config.toml
head_dim = 64
d_mlp = 1536
vocab_size = 4096
activation = "tanh_gelu"
norm_place = "pre"
norm_eps = 1e-06
attn_scale = 0.125
bias = "all"
optimizer = "ademamix"
beta1 = 0.9
weight_decay = 0.32
grad_clip = 2.0
schedule = "wsd"
seq_len = 128
doc_mask = false
Each number is 50 + 15 x the weight over its row's rms, rounded and kept within 0 to 99. Layers, rows and columns count from 0. The size before them is the row's rms in percent of the matrix's.

# layer 10 attention output (transposed), 256x256, rms 0.0487, rows 75-80, columns 128-255
111:57 66 61 57 38 56 68 37 78 22 45 57 32 35 66 32 56 40 62 41 43 37 45 21 55 42 49 49 54 68 62 53 63 32 20 07 49 56 57 72 70 72 51 50 44 34 48 74 41 56 57 51 48 71 36 64 12 52 51 52 53 32 62 45 68 58 61 21 50 39 70 39 60 67 57 72 39 49 68 46 47 64 69 29 19 36 65 23 37 47 38 64 57 57 55 31 93 27 63 49 38 56 51 45 38 52 25 54 59 42 52 56 46 62 24 49 59 65 49 55 38 24 37 29 55 42 01 71
103:54 63 45 67 59 64 31 35 38 58 37 65 35 45 50 46 11 44 11 51 61 41 64 57 54 48 48 75 56 42 48 63 35 69 57 36 58 55 67 60 41 37 59 81 11 32 25 33 55 70 52 54 25 46 60 51 35 51 21 54 26 38 50 55 48 55 50 47 47 21 40 60 74 44 78 47 52 62 48 58 66 48 29 65 36 50 23 38 40 56 62 50 49 57 33 62 24 52 55 71 39 47 51 45 24 28 64 53 66 51 44 46 27 55 83 53 79 58 95 64 60 76 47 47 65 52 73 34
115:42 37 35 64 64 40 58 23 54 71 35 43 55 35 49 52 31 37 63 27 51 37 71 49 46 28 37 48 49 55 43 32 57 63 28 55 79 65 57 32 54 63 21 40 64 27 79 53 29 42 54 55 29 43 58 54 58 74 74 28 46 44 62 68 63 43 50 46 41 58 65 72 54 46 68 68 45 55 49 25 47 56 59 59 47 85 40 53 50 54 29 59 44 91 56 47 52 72 58 39 66 87 46 73 52 41 59 60 51 22 42 47 45 58 38 22 42 36 73 46 26 37 60 86 56 65 53 49
111:57 92 55 53 66 17 55 42 38 46 50 17 65 43 53 29 41 50 66 59 31 76 64 78 33 51 56 28 50 41 51 37 41 62 41 44 46 48 15 44 67 44 33 43 53 61 60 42 62 25 66 39 57 29 50 49 45 47 58 06 52 48 43 54 54 54 62 52 30 63 41 69 70 71 54 47 67 58 66 39 58 58 52 55 84 56 43 61 54 66 50 46 35 65 77 42 38 47 31 23 35 48 47 65 90 38 21 63 47 53 67 50 48 66 41 25 58 60 20 29 74 42 60 56 52 53 25 65
112:28 52 61 41 41 28 68 51 45 33 61 46 53 49 55 45 41 37 56 71 58 68 49 39 45 43 41 46 29 55 82 38 77 54 39 67 45 37 54 22 35 34 43 35 70 59 51 64 34 37 41 82 48 36 50 54 57 29 22 69 70 73 56 76 29 23 71 41 61 51 58 55 49 62 57 36 52 54 41 26 62 53 39 30 30 69 61 37 57 56 36 47 49 37 63 47 36 61 62 43 44 18 47 31 38 56 34 22 79 35 43 74 67 72 65 50 51 49 50 43 54 15 44 47 75 56 33 43
110:61 38 72 51 32 21 59 43 49 73 65 57 37 29 26 31 50 92 44 59 46 50 44 57 53 58 52 45 46 39 56 55 40 39 59 70 39 42 56 62 59 47 68 37 56 43 45 74 49 63 39 39 30 31 51 52 64 45 72 44 30 51 32 55 47 54 56 71 78 64 55 63 74 30 67 54 55 61 57 75 67 47 40 31 28 43 41 70 45 45 43 42 50 46 18 64 65 60 60 54 57 63 58 41 44 46 31 69 79 38 38 58 32 45 12 27 46 48 36 21 63 53 59 52 50 48 58 31
# layer 10 attention value, 256x256, rms 0.0476, rows 76-80, columns 128-255
102:69 42 40 25 46 51 63 52 39 46 54 32 66 64 84 42 75 43 56 45 60 54 52 47 60 60 51 58 51 67 57 48 45 49 77 48 30 49 54 53 41 60 69 74 58 70 62 63 41 60 79 36 36 50 53 74 62 38 50 86 62 63 28 43 36 42 38 49 36 79 66 62 57 76 38 44 44 36 67 50 40 21 48 67 72 47 69 49 99 32 44 57 72 37 54 41 59 52 46 12 56 64 42 39 64 71 39 38 31 43 33 39 36 50 29 62 46 56 63 32 49 56 48 38 31 34 61 61
114:50 66 65 40 60 70 31 56 52 39 44 55 71 80 61 43 72 67 62 69 60 57 57 35 28 64 39 45 58 43 53 59 41 46 47 39 09 37 26 39 53 29 66 72 62 68 55 45 44 71 62 36 76 61 46 32 41 55 44 48 61 53 88 54 53 67 55 56 50 54 50 46 38 35 45 43 62 62 67 50 57 58 34 38 75 35 77 45 20 33 19 33 55 70 53 35 11 50 58 58 64 56 58 08 42 43 38 42 62 74 66 42 61 52 47 55 54 47 35 24 44 37 60 51 56 40 50 15
108:51 64 29 54 43 40 55 57 58 49 55 38 26 40 32 40 38 60 40 46 62 27 66 26 48 47 44 58 41 55 69 20 47 53 33 33 62 49 77 65 45 60 66 58 41 62 44 34 34 46 30 59 82 37 60 46 41 58 54 50 66 56 50 47 60 63 61 71 62 68 45 27 73 41 29 35 48 53 41 56 57 73 54 58 44 20 61 56 15 31 12 44 40 22 28 53 42 32 75 67 39 43 52 59 54 44 54 23 42 37 83 57 65 82 81 67 49 48 58 50 25 60 60 72 34 66 57 37
108:62 48 49 62 65 71 38 31 60 98 24 34 28 54 62 53 72 65 61 28 57 28 58 61 51 53 36 60 55 56 25 43 24 69 38 29 45 57 21 32 49 54 28 59 54 60 45 29 54 45 64 55 54 81 69 66 37 28 69 39 82 50 38 38 73 36 44 65 80 56 39 55 67 38 39 68 51 51 55 43 42 61 49 47 42 51 41 66 20 45 53 55 37 51 12 30 38 42 49 59 82 48 56 41 53 54 46 71 35 56 55 27 41 41 37 49 27 38 28 73 54 53 30 48 37 61 68 50
108:11 40 61 15 78 57 43 35 44 37 36 40 67 50 61 64 53 39 67 59 38 64 62 51 63 38 45 48 57 36 54 54 47 44 50 52 21 62 36 67 31 61 53 74 37 59 57 54 39 47 79 59 70 64 30 74 43 56 60 44 63 17 48 34 44 49 39 46 42 30 28 43 62 53 62 42 54 53 62 79 53 63 50 64 62 70 72 45 57 63 49 34 44 35 83 51 33 57 36 33 66 48 47 43 63 63 58 33 40 54 59 39 55 57 49 40 66 49 30 70 17 56 69 89 56 47 51 32